Each number is 200 + 40 x the weight over its row's rms, rounded and kept within 0 to 999. Layers, rows and columns count from 0. The size before them is the row's rms in percent of the matrix's.

# layer 5 MLP down (transposed), 512x192, rms 0.112, rows 309-318, columns 48-95
101,164,195,284,195,175,290,169,207,209,260,265,142,129,233,201,195,179,278,161,260,233,176,222,223,201,191,212,239,266,222,207,209,203,146,178,263,173,180,128,184,259,168,169,171,134,156,248,225
113,219,246,251,240,130,176,173,143,160,175,182,95,247,160,157,240,154,207,185,279,298,199,200,184,194,213,232,226,211,206,237,162,239,193,170,151,163,227,147,221,164,285,138,116,248,208,198,168
098,169,269,215,188,139,206,212,140,191,194,164,194,245,229,207,164,195,173,244,235,171,125,220,219,197,173,125,165,89,196,211,175,211,180,197,202,202,266,136,185,237,171,241,229,236,278,226,207
102,164,232,221,181,129,191,257,190,168,172,196,129,161,138,155,217,199,175,243,157,140,231,253,194,141,227,172,213,171,240,152,155,135,244,135,200,205,257,132,80,167,221,173,178,199,217,144,224
121,168,270,208,210,165,237,176,211,214,187,229,315,292,208,200,236,151,203,164,226,183,154,254,203,218,164,174,235,185,128,116,218,155,226,191,244,178,191,169,229,176,209,141,217,267,220,172,251
108,183,208,250,151,301,214,168,170,126,207,221,210,181,191,198,139,229,144,230,228,295,206,246,281,153,136,207,212,214,230,296,189,210,111,174,145,265,166,180,187,221,203,235,225,183,212,167,179
096,189,115,197,187,220,223,225,244,313,279,148,238,266,259,198,286,178,196,299,220,132,178,184,196,191,182,169,177,206,182,262,154,248,148,183,151,194,199,158,179,174,191,302,184,135,114,197,193
100,218,251,216,223,239,145,217,199,252,220,151,151,293,152,215,168,223,135,201,225,225,231,211,252,212,136,212,212,256,232,272,153,184,164,217,75,201,203,201,173,213,136,218,207,235,256,178,205
107,221,205,256,262,206,210,174,202,263,188,199,163,139,240,189,192,267,153,231,166,186,148,194,223,154,164,177,219,142,189,236,226,227,142,144,143,195,209,300,169,170,220,267,226,319,162,215,246
102,193,132,286,209,258,207,272,200,151,188,207,214,180,291,172,156,171,185,147,151,239,213,220,180,186,198,213,208,181,209,226,241,241,139,237,139,177,181,264,182,256,133,186,224,239,174,243,212
# layer 5 MLP gate, 512x192, rms 0.133, rows 310-319, columns 48-95
097,265,248,149,167,205,282,196,168,288,167,187,215,233,218,142,160,212,283,146,244,210,229,181,203,135,269,204,255,132,247,251,169,255,215,212,191,195,203,149,219,166,227,179,201,261,194,256,165
105,186,192,216,247,238,140,103,165,244,211,157,234,204,229,224,211,184,264,161,131,178,194,194,249,177,174,207,245,244,245,228,187,219,215,217,158,211,193,153,218,190,287,172,192,180,196,191,156
099,213,201,200,207,212,165,201,212,242,79,210,184,214,182,210,262,213,286,176,260,248,233,201,193,196,160,166,169,190,233,176,165,192,223,235,229,116,172,218,248,206,265,240,220,230,182,206,164
108,177,249,81,206,196,152,157,212,219,281,229,198,175,235,229,197,113,187,104,163,161,221,278,255,181,235,193,211,167,209,161,192,205,190,209,164,225,245,245,241,234,207,193,220,145,250,201,204
111,268,211,218,189,189,221,167,157,128,134,160,169,202,128,263,183,230,230,233,110,212,216,170,242,149,239,172,200,146,229,202,131,159,255,175,173,110,188,249,209,124,235,258,191,202,152,175,187
101,261,174,217,181,188,195,178,199,193,227,222,151,166,228,264,188,253,195,177,159,147,156,191,143,228,210,108,172,159,196,298,162,162,224,245,156,222,219,260,164,223,216,272,217,266,298,184,205
108,268,267,186,166,182,205,197,205,202,213,216,171,157,169,220,183,293,172,139,181,147,266,120,269,203,259,181,141,142,218,157,192,199,182,130,212,222,203,156,160,207,282,213,233,185,229,210,189
108,221,98,199,301,262,232,194,223,206,220,169,181,171,202,208,206,246,184,196,157,209,217,200,300,227,149,229,246,199,215,271,242,159,204,261,136,192,140,268,209,203,179,251,303,259,266,247,296
088,292,218,125,186,243,177,156,200,191,198,234,175,203,260,146,265,212,286,234,268,142,210,238,238,199,163,208,175,142,257,234,134,225,214,251,166,218,128,160,172,241,178,153,169,245,253,85,205
114,148,210,228,212,193,261,247,219,252,131,228,230,202,263,198,112,174,167,172,195,244,204,191,226,226,178,202,225,151,204,189,145,155,232,203,187,127,148,239,161,130,187,250,288,219,196,216,260
# layer 5 MLP up, 512x192, rms 0.144, rows 310-318, columns 48-95
101,220,167,210,166,227,217,149,198,262,162,193,236,246,235,226,156,203,215,234,241,203,209,157,205,234,170,147,184,154,201,186,179,235,194,224,209,177,212,199,188,209,229,187,230,134,220,237,260
095,190,168,202,232,162,224,265,226,114,155,178,218,158,196,150,205,216,165,213,247,245,183,201,137,238,263,180,154,139,230,149,202,225,191,213,228,215,189,253,199,212,129,188,181,220,223,202,192
099,126,235,201,160,150,184,247,206,132,238,207,112,202,124,150,158,157,169,225,175,121,226,208,74,66,177,158,247,244,174,235,156,146,253,214,184,257,175,171,233,213,153,189,243,189,207,209,183
095,179,313,210,227,238,133,205,246,190,229,235,202,155,130,141,269,210,190,185,207,173,163,147,230,199,158,257,167,260,178,220,254,122,218,184,239,201,246,185,170,236,150,216,230,153,254,251,194
104,146,168,174,174,210,200,230,251,287,247,255,211,243,273,242,222,215,210,171,193,210,141,173,151,180,172,125,227,250,250,243,200,253,197,214,213,198,244,209,213,201,248,156,180,120,194,220,157
103,161,204,231,212,316,199,91,118,131,160,170,202,157,182,187,158,158,215,135,169,205,211,156,170,197,172,260,192,196,212,219,209,156,168,195,229,189,225,199,225,180,214,136,125,247,206,209,224
105,216,191,202,286,230,263,193,167,258,113,219,182,256,219,233,201,197,186,203,236,265,131,138,191,249,170,208,181,195,184,160,220,184,186,173,147,139,188,140,197,167,130,214,179,220,231,207,153
109,209,202,222,244,236,210,240,219,211,183,230,211,173,253,116,267,254,191,112,127,182,166,246,287,225,162,139,204,217,206,218,195,132,177,205,206,233,215,198,161,139,150,190,262,262,228,183,192
088,232,310,102,189,149,220,228,214,119,225,241,169,179,162,224,233,231,180,231,183,146,165,98,178,202,209,203,162,307,193,248,228,156,179,262,179,205,226,211,200,199,214,246,168,171,245,198,164